Weights of a small GPT-style language model, trained from scratch on English Wikipedia: RMSNorm before each block, no biases in attention or MLP.
Each number is 50 + 10 x the weight over its row's rms, rounded and kept within 0 to 99. Layers, rows and columns count from 0. The size before them is the row's rms in percent of the matrix's.

# layer 6 MLP up, 576x224, rms 0.166, rows 450-470, columns 0-111
098:51 63 31 50 54 62 53 67 43 47 78 49 33 47 59 33 55 42 56 66 41 69 56 58 40 50 38 63 53 72 42 66 51 51 51 59 54 45 48 54 52 35 65 50 66 50 59 37 60 40 46 68 56 57 40 35 56 56 53 40 60 52 53 41 59 39 43 49 53 47 55 62 30 68 44 53 43 51 53 29 55 49 64 52 55 60 38 44 49 47 51 45 61 43 54 22 40 42 34 44 53 66 55 34 40 39 55 38 52 70 45 44
111:30 62 55 46 43 56 38 44 48 58 34 57 42 37 60 42 45 51 42 46 60 47 44 48 36 51 57 47 42 50 53 47 44 70 35 40 40 43 35 50 64 45 54 47 67 54 58 66 50 47 65 50 64 51 50 38 49 53 49 50 31 64 50 51 33 49 43 55 42 18 34 42 54 46 46 39 69 61 45 51 47 69 60 64 57 46 54 59 63 49 46 51 62 47 43 44 72 51 48 58 37 50 50 35 49 49 59 60 48 59 63 60
101:38 47 53 49 47 62 44 51 45 37 30 64 52 63 66 49 44 57 47 65 36 50 49 44 65 55 44 37 38 48 64 39 52 69 47 36 47 56 49 58 39 72 28 44 36 56 53 54 42 35 43 55 39 43 47 59 49 50 54 50 51 27 61 48 21 38 58 42 59 43 60 63 63 57 55 44 41 58 55 49 52 47 37 52 56 39 53 35 69 56 44 44 44 45 62 62 45 62 54 43 50 39 62 42 53 52 45 38 53 41 57 44
102:51 60 62 30 40 62 46 49 68 60 59 59 47 56 72 53 55 55 27 30 58 51 40 49 54 51 63 57 47 47 76 50 57 40 40 55 58 29 50 51 59 52 34 49 54 29 42 32 51 50 46 51 53 48 52 49 45 56 54 61 36 55 58 50 54 45 38 32 51 42 61 41 39 50 41 45 37 57 41 43 47 44 53 51 50 58 45 39 45 51 56 57 53 48 48 43 37 37 62 37 36 51 50 50 49 51 60 37 51 55 32 61
100:43 38 27 54 32 63 21 50 20 63 46 43 69 42 46 49 44 56 58 37 48 51 53 48 48 65 54 54 48 40 56 50 46 49 59 66 64 30 56 39 58 58 66 77 48 36 60 53 39 47 56 47 60 30 50 39 44 47 55 48 37 47 37 42 45 42 55 54 44 58 52 55 57 45 38 41 66 51 59 32 54 53 55 46 40 56 46 44 50 45 44 38 47 28 67 37 40 47 69 35 54 57 59 41 44 50 51 57 44 55 51 30
112:62 50 39 56 55 34 50 40 55 63 53 58 36 29 75 62 62 48 48 59 57 68 49 31 38 54 32 50 36 56 57 50 54 50 44 56 58 55 47 61 44 51 43 44 64 53 54 49 56 51 66 53 50 54 48 66 57 57 50 51 61 55 51 39 38 56 42 35 48 39 39 62 61 52 46 70 33 46 51 59 46 49 45 41 58 54 46 49 63 52 60 40 40 66 54 66 51 49 44 50 49 46 46 50 46 41 58 26 48 60 49 56
094:47 48 73 55 44 46 48 57 43 61 35 57 52 39 44 52 61 34 62 67 48 59 42 58 52 46 61 51 74 66 62 54 54 51 49 66 56 56 57 37 43 45 49 70 55 54 65 66 72 54 57 61 30 55 61 55 42 39 59 58 47 48 45 37 78 36 70 45 46 47 33 45 51 45 56 24 61 48 45 68 60 52 40 67 41 59 54 59 50 56 62 45 62 63 59 57 59 30 45 54 35 41 60 44 51 35 50 39 41 51 39 53
092:44 37 63 45 41 43 53 71 45 27 39 56 58 61 39 41 48 22 61 56 38 49 68 61 46 38 39 49 39 53 53 49 69 53 56 39 43 54 51 37 50 42 40 58 51 35 43 48 42 43 48 53 38 43 45 53 53 50 68 41 51 45 61 56 44 49 36 54 43 39 39 54 54 37 44 31 38 24 58 53 46 53 60 49 44 44 66 58 37 51 44 52 44 41 44 58 38 52 56 59 74 54 45 38 43 49 43 59 35 45 39 35
103:46 32 60 57 60 43 54 62 50 34 55 67 57 11 46 58 57 49 49 36 42 46 44 44 36 51 42 60 52 34 40 43 50 42 47 49 57 47 44 51 48 47 36 71 44 54 43 54 52 45 46 42 58 46 52 51 49 66 60 48 49 43 41 57 49 46 48 48 60 52 36 31 48 29 49 40 45 57 53 38 52 57 63 52 70 71 40 46 49 30 51 54 46 62 60 39 56 45 44 40 60 47 48 59 49 47 48 45 43 43 52 53
096:49 55 57 51 39 55 49 55 46 57 61 44 51 43 56 45 44 42 55 52 64 56 55 58 53 33 45 61 50 56 28 42 42 61 52 34 66 37 59 48 47 52 38 40 38 49 43 59 46 34 37 44 50 58 37 38 49 54 52 34 39 58 41 59 53 52 48 51 58 57 64 57 52 57 61 59 50 46 30 43 64 48 55 50 50 45 36 41 67 49 37 69 28 52 44 60 40 54 51 60 46 59 26 57 55 49 47 52 54 27 65 30
095:55 42 53 37 56 54 49 38 46 57 49 42 41 40 61 61 65 48 33 50 52 61 66 52 45 52 60 36 38 64 59 56 37 58 57 51 36 32 79 50 58 53 21 50 43 51 44 51 47 46 55 51 42 66 46 65 42 67 59 40 48 55 57 90 60 47 47 56 45 55 44 52 33 62 57 50 59 45 59 40 49 50 44 54 54 41 74 55 52 51 49 55 66 37 70 40 53 43 42 45 61 64 50 51 44 31 33 52 49 60 55 42
099:55 35 67 61 49 49 59 54 55 33 62 48 48 49 47 58 50 54 42 64 43 41 52 47 68 53 58 31 43 41 50 43 43 50 40 37 42 43 47 58 58 45 62 70 64 69 56 39 27 43 45 50 55 50 29 34 56 34 30 34 49 43 49 54 59 58 54 44 58 58 40 55 43 56 56 36 61 40 49 57 44 52 64 56 39 66 52 44 26 54 46 37 41 59 64 58 46 47 56 51 56 65 69 59 40 43 45 57 52 53 21 40
100:45 62 65 45 50 63 41 37 57 57 32 54 29 43 49 42 35 68 52 58 55 58 52 61 46 53 45 58 37 47 50 62 38 43 70 36 48 57 42 44 53 46 54 36 56 76 50 48 64 62 39 50 60 31 44 51 46 61 39 46 55 41 33 50 33 65 37 56 52 50 32 37 69 47 48 60 51 31 43 37 71 41 40 71 53 59 45 44 47 60 36 58 56 70 45 57 67 57 46 52 56 55 56 59 51 43 65 55 52 51 51 36
099:47 57 43 52 43 59 48 61 63 67 30 38 66 56 34 48 44 46 54 61 42 47 52 43 53 54 64 40 60 75 51 33 47 56 57 57 30 58 60 50 47 35 61 62 37 55 62 44 51 33 45 50 48 45 55 46 59 45 37 40 57 33 34 58 64 59 64 69 59 35 49 53 38 38 33 38 66 61 50 44 60 41 50 60 57 44 45 56 39 44 34 68 55 64 34 59 59 46 54 63 35 55 55 40 60 37 37 50 48 61 38 47
102:65 51 39 51 29 60 34 54 56 63 64 62 47 45 43 53 58 48 61 52 62 56 80 31 46 53 62 53 58 48 50 46 67 62 72 23 57 53 36 59 46 66 55 69 57 67 53 61 59 38 61 52 55 47 38 49 38 68 38 49 59 49 49 50 37 42 46 42 52 54 67 35 52 40 38 54 34 51 49 53 52 41 40 40 35 48 47 57 50 41 50 32 49 53 51 43 55 65 46 60 42 51 50 64 44 65 50 55 57 57 47 49
095:38 54 53 46 43 45 29 62 56 50 34 53 58 37 28 54 57 50 58 51 41 48 52 45 65 52 64 41 51 41 64 45 40 56 55 55 51 59 46 69 55 56 39 47 67 43 37 56 47 35 49 61 45 51 43 46 46 55 35 56 48 48 57 43 56 39 44 49 64 46 67 50 56 48 44 49 61 58 53 51 74 67 54 53 46 50 53 45 39 66 42 42 33 47 73 51 46 55 46 48 43 41 49 49 57 44 60 45 53 58 64 41
104:49 62 68 46 41 54 49 45 41 55 37 43 57 66 48 58 55 48 35 53 54 52 50 46 62 53 50 53 54 37 69 67 45 49 58 49 64 44 43 81 64 56 49 49 57 67 45 65 47 50 47 39 51 39 64 58 45 60 66 46 59 52 40 60 54 42 43 42 56 42 51 56 58 54 60 52 48 34 46 42 55 60 48 44 44 46 49 53 49 46 39 52 47 55 18 39 52 53 29 44 53 62 43 25 52 64 49 57 63 35 54 52
102:59 66 48 50 42 57 34 29 50 44 56 53 55 62 54 33 61 55 45 33 49 58 29 56 44 43 43 44 59 70 48 50 45 45 58 49 44 48 39 45 48 52 59 48 42 48 35 41 50 30 65 31 54 43 59 52 49 47 43 42 42 60 55 48 40 44 56 58 54 58 54 60 48 68 63 53 54 56 58 55 38 40 49 30 42 51 46 66 58 52 49 38 55 58 47 48 51 56 69 44 59 54 45 44 46 44 32 64 62 58 50 48
097:44 57 68 58 53 56 53 47 51 67 45 42 65 52 60 34 48 41 57 47 54 50 48 52 44 44 49 58 36 37 41 68 60 53 58 38 68 55 41 60 50 49 37 53 48 41 58 47 60 41 38 49 49 41 60 62 47 31 36 47 51 39 54 56 20 52 26 55 61 28 59 44 42 39 61 47 59 58 62 45 53 53 54 67 39 51 40 64 46 51 49 46 44 27 42 30 48 52 46 52 49 56 56 54 54 53 65 46 53 48 55 42
108:43 54 49 61 55 63 49 66 49 81 50 50 54 57 54 50 63 49 56 44 43 66 54 34 49 53 39 50 48 44 65 61 45 69 48 46 37 73 49 54 52 46 52 38 52 48 64 67 33 41 38 39 49 65 50 34 47 41 43 60 52 70 60 73 51 60 51 57 45 48 44 31 34 48 65 42 69 67 52 33 47 43 36 40 44 49 40 54 59 44 47 56 50 54 43 46 54 49 42 44 58 34 60 65 51 64 58 42 59 55 37 59
095:51 48 35 54 58 53 53 61 57 54 42 51 53 64 44 64 35 53 37 41 48 62 49 53 40 41 51 48 52 58 55 41 59 24 42 47 54 43 62 41 56 32 53 42 60 45 47 55 36 72 50 40 44 33 34 46 35 52 47 64 42 51 54 63 51 46 44 72 68 37 48 53 48 41 58 58 41 40 46 49 36 49 54 51 43 50 52 54 54 58 36 28 38 58 42 47 47 50 61 42 55 65 58 63 57 58 60 60 66 39 40 53
# layer 6 MLP down (transposed), 576x224, rms 0.157, rows 450-470, columns 0-111
099:54 63 50 34 56 45 66 57 74 43 40 52 72 33 29 48 36 58 57 50 46 44 35 56 42 35 59 29 49 49 43 54 39 47 56 54 63 48 36 49 62 45 44 33 48 62 69 51 64 47 52 55 40 45 42 45 48 43 41 41 63 35 44 58 44 34 52 55 43 61 57 60 63 67 62 51 36 62 56 49 39 38 51 63 56 44 55 59 48 40 38 52 58 48 51 49 40 33 36 42 59 49 55 66 46 60 50 71 38 44 50 49
113:43 57 42 57 51 33 51 53 52 50 84 50 46 44 38 45 45 58 49 56 52 38 52 48 68 67 33 67 54 55 51 45 49 52 64 30 30 49 46 26 49 47 56 36 64 63 72 46 53 54 58 48 50 54 55 44 55 44 37 45 46 47 57 52 48 34 51 49 52 38 44 61 54 45 43 52 47 53 33 34 52 50 57 72 53 48 46 45 51 45 45 47 57 48 43 27 53 39 48 40 36 65 43 32 62 44 49 34 58 55 56 50
101:60 49 57 70 60 39 56 34 45 42 39 46 43 45 32 45 46 64 55 54 35 41 74 57 52 15 51 47 56 33 41 45 47 60 48 67 51 41 52 57 62 54 38 57 50 36 39 53 41 49 40 51 42 65 49 58 54 62 34 44 44 68 49 58 46 57 54 51 48 49 62 50 62 47 63 37 49 57 50 63 56 39 68 43 49 37 53 40 43 57 62 34 58 51 51 51 49 47 56 52 37 45 51 64 46 46 60 50 32 45 76 20
105:37 35 48 58 36 47 54 59 41 26 56 39 53 56 46 50 59 48 53 48 55 60 49 52 41 44 64 63 68 59 46 61 50 29 45 44 30 56 61 53 43 41 49 34 45 39 64 52 49 49 54 43 50 48 61 50 47 39 38 70 45 61 51 53 45 42 61 34 45 46 62 49 57 55 49 27 47 46 46 63 66 49 60 52 62 58 71 32 63 60 58 42 43 47 48 44 53 63 60 59 62 55 43 58 55 49 60 44 61 54 43 62
096:42 55 42 40 42 66 50 45 56 73 62 36 44 57 30 39 46 51 51 56 39 60 38 41 48 50 46 41 46 44 39 43 43 61 58 42 33 60 62 57 64 54 49 31 33 51 60 45 41 32 52 54 41 62 36 43 37 53 47 61 45 37 52 55 42 51 58 47 50 29 47 48 40 48 48 39 40 54 60 40 46 50 66 50 41 50 49 65 41 43 30 53 48 47 59 44 66 54 49 50 24 52 58 50 60 61 65 74 60 48 59 39
106:58 50 53 65 50 49 55 59 65 27 62 66 42 52 45 41 61 44 34 51 36 63 47 33 36 44 47 48 46 59 35 64 52 40 52 66 46 48 36 43 72 57 25 48 47 55 56 60 64 59 55 49 57 46 58 57 60 39 48 37 48 50 58 43 43 39 48 42 43 68 47 53 49 74 55 79 46 55 43 41 48 71 47 56 62 69 35 51 51 49 41 54 41 64 49 64 37 42 36 41 59 47 51 40 36 36 53 47 46 57 56 54
095:80 67 41 45 46 44 49 45 45 53 55 70 61 49 42 53 66 55 45 58 57 35 45 34 51 52 61 55 39 36 61 43 47 28 53 37 52 69 53 48 48 52 71 47 37 54 48 53 38 62 29 62 55 47 50 74 44 53 50 44 54 60 54 43 55 49 53 59 53 72 54 54 57 33 51 55 62 35 45 61 36 41 42 42 55 41 36 58 60 50 44 71 56 45 31 44 43 57 48 45 53 56 54 40 36 53 51 50 61 51 58 61
100:28 43 40 61 46 62 49 38 75 53 47 47 57 52 50 57 47 46 61 55 35 41 49 62 58 52 50 46 52 50 63 42 48 49 52 52 45 49 70 39 45 69 61 30 38 50 52 53 49 59 47 40 43 66 61 55 42 45 47 45 45 46 45 42 66 48 35 59 60 64 45 36 43 33 42 43 54 55 55 70 36 51 62 42 38 48 40 61 68 51 60 61 48 73 43 62 51 37 38 48 36 55 50 64 44 51 58 51 60 59 49 66
103:54 51 31 57 46 46 46 37 50 61 51 66 53 32 58 45 41 35 63 51 47 51 33 45 51 52 38 45 49 43 44 61 60 51 48 54 53 47 44 54 45 44 57 54 57 59 44 44 48 54 40 64 46 49 69 56 44 61 43 67 59 40 36 54 52 51 57 79 74 66 54 43 56 54 62 65 57 48 49 50 46 45 49 48 49 60 38 61 37 43 44 59 53 54 42 59 47 35 39 38 52 51 58 44 63 51 31 43 48 49 44 51
099:51 37 41 41 42 34 29 49 76 52 54 60 46 47 40 62 48 39 56 33 33 42 64 54 36 56 40 45 60 40 55 40 48 29 43 40 51 52 44 52 45 44 44 45 39 43 62 53 49 36 56 58 52 52 63 62 47 57 58 66 58 58 58 55 57 61 66 51 47 53 45 43 37 46 38 49 40 58 45 55 48 52 42 61 49 19 61 32 52 50 47 47 52 34 60 46 55 60 38 47 29 51 43 48 64 64 50 64 45 51 42 31
096:62 61 48 50 53 68 41 48 58 43 43 40 46 49 54 37 65 49 23 49 49 39 66 40 46 42 54 56 54 52 56 42 50 44 44 57 33 51 55 50 60 46 45 32 52 48 41 78 40 48 51 49 60 70 61 30 50 59 59 15 53 45 50 43 35 52 61 51 59 23 46 40 48 47 53 50 62 48 33 42 50 67 56 47 60 71 66 49 42 56 37 57 46 36 42 48 48 44 43 32 55 41 57 56 50 64 51 32 65 60 50 49
096:53 38 47 48 54 61 58 55 68 49 51 62 48 37 61 40 66 40 51 50 44 40 42 44 55 47 56 33 45 53 39 27 51 41 47 56 50 56 39 59 56 32 55 55 54 52 61 38 43 60 50 60 64 49 36 47 51 63 44 65 50 61 50 44 49 66 51 37 45 48 45 41 54 46 41 50 42 63 20 37 41 46 54 46 48 71 53 39 39 50 62 57 39 40 33 49 58 49 35 49 37 28 53 45 61 59 48 70 36 45 42 62
110:57 56 54 51 42 58 38 50 59 48 48 44 35 25 60 46 62 41 54 67 56 54 55 43 42 47 48 35 31 44 47 57 58 57 52 46 52 50 48 42 60 62 31 63 41 62 62 49 44 55 57 56 63 49 68 42 40 50 46 29 57 49 49 60 64 55 40 42 59 39 48 46 50 49 47 63 57 46 38 63 45 47 46 55 39 36 49 43 53 65 62 42 67 33 53 56 50 53 50 47 61 54 56 28 53 59 46 55 42 47 45 37
098:67 56 22 49 59 61 68 57 69 41 57 68 42 43 41 52 57 56 60 48 45 54 38 54 53 54 42 54 44 46 33 56 60 52 22 67 55 59 47 60 51 58 38 51 43 44 50 57 58 63 52 49 46 49 40 47 50 45 50 65 42 47 62 50 34 69 68 49 31 39 38 51 44 45 49 57 40 60 61 69 32 54 50 41 53 64 52 46 68 66 50 40 68 69 43 59 55 47 68 54 45 48 59 51 43 30 45 36 53 61 39 54
097:51 35 48 61 53 46 51 53 45 68 34 60 55 63 51 53 39 63 68 38 55 54 65 33 56 58 39 45 56 58 48 51 65 50 49 61 46 14 58 36 41 47 57 60 75 56 37 48 60 62 43 41 49 46 55 49 49 56 58 32 52 56 35 62 29 41 55 54 52 59 57 33 48 52 41 46 55 43 32 46 50 38 60 60 57 56 52 44 40 62 44 56 54 47 61 43 47 50 59 43 70 36 33 39 51 63 54 38 51 44 41 69
097:40 52 64 56 32 58 39 52 58 56 42 58 64 55 46 54 46 60 39 44 48 58 50 60 54 41 28 37 57 52 50 31 44 51 54 57 46 47 59 39 75 40 46 60 53 29 48 45 40 54 52 46 44 50 54 58 53 53 40 67 50 59 58 57 18 40 44 35 64 49 46 35 67 53 36 50 42 43 58 48 45 62 41 59 52 56 37 48 41 63 49 55 40 55 54 49 46 59 54 61 42 54 64 36 71 43 65 48 25 40 44 32
100:35 56 39 55 55 54 45 58 55 53 61 54 60 63 67 54 53 53 59 61 31 53 50 27 41 35 63 60 56 65 43 55 31 48 45 50 36 62 64 41 32 51 39 44 55 57 53 26 51 46 58 34 68 54 69 57 50 58 47 44 54 45 41 37 44 53 39 39 20 49 50 43 59 44 42 60 58 53 47 53 45 41 48 39 53 64 52 46 56 58 56 48 39 47 55 37 60 47 53 47 43 54 60 49 34 38 72 42 52 60 44 54
102:44 61 45 44 59 44 64 50 42 39 58 43 46 62 28 20 49 61 44 44 56 56 55 63 60 62 57 55 50 44 65 52 34 69 32 56 52 55 48 59 55 43 41 41 46 46 28 44 54 59 43 51 72 49 45 51 45 58 35 44 30 44 35 34 47 57 57 61 41 32 44 50 48 51 51 59 51 46 41 49 55 44 42 53 45 63 51 52 59 52 50 56 51 45 45 50 61 47 42 40 53 41 49 52 38 50 59 53 48 52 60 50
103:45 55 36 58 42 48 54 63 46 50 53 46 56 50 53 33 46 38 40 39 32 44 54 49 40 41 63 61 46 44 39 47 53 47 63 31 42 46 46 45 53 41 48 41 54 61 44 44 53 56 34 58 50 32 66 44 36 51 67 43 52 44 59 61 60 40 43 55 30 35 65 51 36 64 47 36 52 56 60 39 70 39 54 30 34 47 40 72 59 42 36 40 55 53 50 61 61 53 43 47 55 60 54 38 51 62 63 52 69 44 48 45
102:71 50 54 57 54 36 52 67 31 48 61 51 42 56 48 51 48 40 44 32 44 37 29 42 51 55 53 56 44 57 55 74 53 62 48 44 51 53 52 50 25 55 49 41 49 58 55 49 46 48 51 50 45 53 60 49 51 31 58 57 42 53 48 44 58 15 56 54 45 49 52 54 38 49 44 62 53 56 44 49 57 45 44 63 56 56 40 57 25 55 54 64 41 44 44 45 48 50 58 54 60 57 73 46 45 41 53 34 51 53 43 43
096:49 49 45 58 59 54 50 52 47 47 25 44 44 44 46 44 62 44 39 52 60 65 58 57 25 59 50 29 48 58 56 38 57 31 70 35 38 53 51 53 55 52 40 39 71 48 60 49 37 45 60 53 43 33 57 23 65 57 36 62 48 52 56 37 25 59 52 57 67 38 57 58 52 46 59 35 35 54 58 52 49 58 59 33 55 50 41 50 51 47 55 47 50 56 42 38 31 59 67 52 43 36 50 54 50 63 30 58 64 73 48 40
# layer 6 MLP gate, 576x224, rms 0.162, rows 451-471, columns 0-111
118:57 44 64 44 64 47 57 46 39 40 36 49 53 40 59 45 45 47 61 49 59 53 46 42 45 58 53 63 50 58 54 74 49 63 79 52 54 42 55 36 59 56 50 60 39 71 49 34 52 49 34 46 45 48 66 32 61 58 61 45 62 34 56 34 57 67 40 52 62 64 47 33 49 63 59 47 49 48 56 34 43 46 58 53 60 50 75 69 46 39 55 42 44 41 58 63 39 50 56 51 58 38 51 65 59 56 49 51 59 47 66 53
102:38 57 60 20 35 54 51 31 66 49 49 52 77 23 36 41 43 43 34 74 44 47 54 64 43 53 43 49 61 48 50 31 46 54 41 53 64 49 39 51 42 55 46 67 47 31 45 60 50 60 61 48 47 56 62 47 50 53 62 56 54 39 69 61 69 53 50 47 53 54 53 58 59 48 57 57 42 41 44 54 50 35 52 61 50 39 59 26 47 54 44 42 46 39 47 40 45 48 46 50 37 47 60 44 48 15 64 47 58 46 48 53
102:47 32 69 50 55 38 54 67 50 51 34 38 39 57 45 70 44 50 63 42 57 57 62 49 68 50 60 43 57 45 29 58 64 45 47 53 46 49 60 47 37 50 57 42 33 49 53 55 68 71 46 43 34 51 44 71 48 49 46 69 56 67 56 42 39 50 55 57 60 55 46 58 57 50 34 39 59 30 55 55 52 62 60 56 37 47 55 47 49 61 51 49 62 47 66 62 52 75 42 51 68 49 48 58 47 35 50 60 48 52 54 54
098:62 52 37 50 50 42 35 42 45 36 73 49 65 38 53 45 56 47 36 63 44 42 42 41 43 48 55 58 46 49 34 50 53 49 58 60 49 49 50 47 66 57 62 42 46 56 49 63 60 35 54 51 39 28 57 43 46 46 60 36 46 49 59 55 55 38 53 43 58 37 32 53 58 46 50 42 39 59 48 36 60 67 55 49 56 54 55 50 53 62 47 52 62 28 60 40 51 63 53 48 53 49 66 62 55 67 60 49 51 45 54 32
112:59 48 35 57 47 41 53 45 58 56 35 45 56 60 64 45 52 45 48 50 43 56 54 55 42 57 53 49 40 76 52 64 41 44 63 64 41 47 25 53 30 41 59 40 49 55 64 67 30 50 31 42 51 32 37 57 64 49 43 41 65 55 56 41 51 63 46 42 44 36 33 60 64 54 58 62 40 40 52 36 55 68 57 48 49 49 64 27 60 63 46 43 60 48 37 42 51 59 39 56 53 49 42 51 42 34 38 52 54 41 53 47
100:53 43 54 52 37 48 33 59 54 33 56 62 43 43 75 68 67 56 46 35 56 61 47 49 59 63 37 45 35 53 54 69 62 47 51 73 42 48 46 40 55 47 58 56 47 48 38 45 36 60 47 46 52 43 44 54 58 50 54 43 52 40 45 59 40 65 37 28 56 37 63 46 29 44 53 42 49 47 49 63 37 36 51 59 57 50 58 46 48 53 37 38 36 28 54 64 58 32 56 48 62 54 40 50 58 71 56 60 61 48 51 48
098:47 48 52 54 43 46 28 62 43 39 51 48 51 51 67 57 52 49 49 42 58 53 54 48 48 28 50 41 58 27 45 26 56 49 60 49 39 39 33 60 69 51 33 58 65 43 56 63 60 52 55 47 60 28 61 46 72 39 68 45 48 50 47 53 42 46 50 45 67 58 53 62 49 49 48 59 57 74 43 35 54 49 38 45 57 39 46 47 27 46 38 41 49 50 57 56 58 55 71 45 44 51 48 43 57 45 55 50 57 45 48 47
101:50 44 53 53 38 45 44 51 50 53 48 56 36 68 47 60 26 57 58 50 58 52 53 44 61 40 58 48 64 57 42 63 59 45 47 42 60 50 60 51 44 57 53 39 43 57 48 47 37 48 40 69 54 74 46 39 31 60 33 63 58 58 49 33 51 62 52 61 45 67 54 48 48 69 51 51 47 55 68 52 43 54 39 48 49 51 55 52 44 58 56 40 38 54 66 48 37 62 65 46 41 52 64 43 38 52 49 49 55 52 43 40
094:51 32 50 47 55 52 67 44 43 53 40 52 37 57 68 50 46 65 58 42 53 57 60 59 37 52 50 47 58 47 35 33 43 44 45 56 50 52 51 41 44 46 33 54 40 42 60 67 62 51 68 40 49 44 42 57 58 43 38 42 46 50 32 46 52 39 45 63 68 66 60 45 49 44 58 38 55 44 62 47 66 44 51 55 66 53 46 47 50 48 38 64 46 63 39 44 46 51 50 66 59 60 68 56 54 37 58 49 51 64 44 49
099:49 63 45 54 48 46 47 49 48 43 65 51 50 41 44 64 54 41 41 40 53 47 41 50 45 46 54 42 55 69 70 59 44 55 50 36 60 44 43 55 47 43 30 45 56 55 46 52 44 76 51 48 29 65 48 56 51 57 63 54 52 57 56 53 64 53 50 34 49 65 54 30 58 57 57 52 51 47 39 50 42 49 43 54 48 49 31 48 62 37 30 55 68 36 81 26 76 42 54 53 51 52 52 34 50 48 54 36 40 61 44 37
099:62 52 39 49 48 44 42 56 68 53 45 53 58 52 48 52 49 68 46 39 35 44 58 47 42 56 45 49 43 54 65 59 49 54 54 53 39 38 65 54 54 66 58 46 45 64 51 62 39 41 21 52 42 52 44 33 43 44 39 43 37 46 44 56 55 42 50 68 54 59 71 57 56 35 35 52 45 43 55 47 45 45 55 41 34 39 41 55 48 53 73 53 56 31 57 21 31 60 42 60 45 42 54 51 36 43 39 48 53 44 52 41
104:45 50 58 36 64 35 70 48 44 50 33 61 63 39 60 44 62 48 54 45 61 42 60 33 38 45 49 54 45 44 42 61 49 49 47 41 43 40 42 67 55 53 72 43 51 48 53 42 52 29 58 34 41 54 50 47 31 44 47 40 43 54 52 44 62 50 41 45 54 52 49 55 64 46 40 26 54 52 33 63 57 52 56 46 62 20 51 42 58 48 33 45 27 35 53 46 58 52 59 51 62 47 34 70 37 46 33 46 50 42 64 50
096:50 52 59 58 65 60 52 65 52 49 36 30 54 55 57 62 43 54 67 50 54 46 34 58 35 43 37 59 58 53 43 49 61 33 45 44 35 46 46 62 46 43 46 53 54 74 45 46 58 46 44 56 59 43 39 35 55 42 53 42 44 53 49 53 45 31 61 43 63 42 36 36 71 63 46 46 49 41 49 61 55 63 53 62 49 37 48 51 55 62 49 46 42 56 45 35 47 46 47 50 64 57 62 47 35 48 44 43 41 46 66 62
100:50 42 52 53 54 48 57 27 53 32 46 57 74 38 62 53 37 41 56 39 44 53 42 57 50 52 49 48 41 60 38 54 62 58 60 58 71 31 60 38 54 49 76 49 61 52 44 48 55 49 50 53 38 45 61 63 57 45 59 32 72 53 59 78 63 37 50 49 41 36 57 50 67 39 49 57 31 67 42 36 59 64 43 48 58 71 46 49 45 45 35 30 49 56 58 72 53 52 47 49 36 55 43 51 62 35 47 55 58 61 54 51
091:61 67 61 62 45 68 48 52 53 47 48 66 58 53 63 58 51 58 49 30 47 51 63 58 54 42 25 49 45 40 64 53 62 53 62 28 45 56 49 49 42 40 38 47 48 58 44 58 54 39 55 63 51 41 55 50 53 47 64 56 45 47 49 55 49 44 46 45 52 64 52 52 47 57 58 55 57 59 72 39 38 27 41 52 48 62 53 38 44 55 75 31 53 42 45 56 53 49 44 58 58 60 44 59 54 44 40 48 41 46 63 48
097:57 43 55 53 67 35 27 42 30 53 49 61 48 49 52 36 35 55 56 41 60 40 54 62 45 47 47 56 44 64 55 63 44 54 61 45 51 52 56 40 52 55 54 45 30 61 65 40 53 59 31 51 45 66 48 47 40 43 49 60 56 57 24 43 61 51 34 53 65 65 41 42 55 70 39 55 53 49 50 36 36 40 51 28 44 55 54 51 48 49 51 41 67 60 57 56 50 32 33 66 59 43 51 54 44 53 45 56 47 66 55 54
109:67 54 53 41 59 58 39 38 36 49 50 52 35 41 32 48 56 58 43 41 48 61 65 56 62 63 57 49 49 54 33 50 56 56 44 56 82 78 39 66 50 48 44 38 53 51 46 59 67 45 40 49 53 51 54 57 54 61 63 72 23 46 54 56 53 53 63 38 57 35 32 60 55 42 48 43 48 33 49 54 51 45 30 54 44 52 65 51 44 43 47 50 45 43 38 54 60 60 57 55 62 62 38 53 48 39 37 41 54 44 45 37
100:69 63 38 42 36 59 53 59 52 46 44 50 44 46 45 36 60 43 52 71 35 48 51 43 43 52 31 56 50 54 31 51 39 55 54 60 51 53 47 50 49 52 59 27 54 57 54 54 55 55 52 58 64 38 76 44 46 49 73 47 56 22 16 50 72 44 60 51 54 56 57 55 44 58 43 61 44 35 63 61 50 46 52 44 55 60 57 50 63 43 34 66 33 39 57 52 45 57 53 53 38 57 57 58 41 42 59 47 46 73 51 54
102:33 47 34 61 41 44 65 50 53 38 49 63 63 49 68 50 49 49 47 61 55 55 46 54 46 50 53 51 42 43 48 44 59 46 42 42 42 43 31 50 65 61 38 49 44 75 63 65 49 60 49 54 56 45 60 60 63 63 47 55 45 40 56 51 47 50 39 47 60 52 52 62 46 45 68 71 46 26 45 47 45 51 46 38 60 42 51 31 52 33 47 73 41 42 58 47 41 52 62 39 62 47 52 60 74 50 48 59 43 45 60 52
096:52 63 48 35 68 43 65 49 50 52 43 34 47 47 55 42 48 60 58 51 40 38 41 49 63 47 55 38 45 47 42 40 41 57 37 53 60 37 44 50 42 63 45 73 47 74 49 44 49 47 39 55 63 41 45 36 53 51 87 32 64 49 50 49 56 42 55 55 39 59 45 38 38 41 47 51 58 65 54 56 47 34 49 41 62 34 50 35 41 53 49 48 57 54 52 49 42 59 42 45 76 42 67 58 49 44 47 43 34 42 70 68
095:44 36 46 54 44 56 43 53 45 47 32 47 89 43 55 67 74 45 53 50 64 69 44 49 53 47 34 44 53 58 46 45 45 65 53 49 55 35 53 45 53 43 61 43 56 48 21 45 50 37 52 48 48 47 46 60 32 49 47 32 38 52 40 58 48 56 44 38 54 57 54 37 56 71 45 49 56 42 54 62 51 59 43 54 57 58 51 50 40 43 50 51 39 49 56 46 56 45 52 51 46 61 52 48 62 66 37 31 58 44 53 60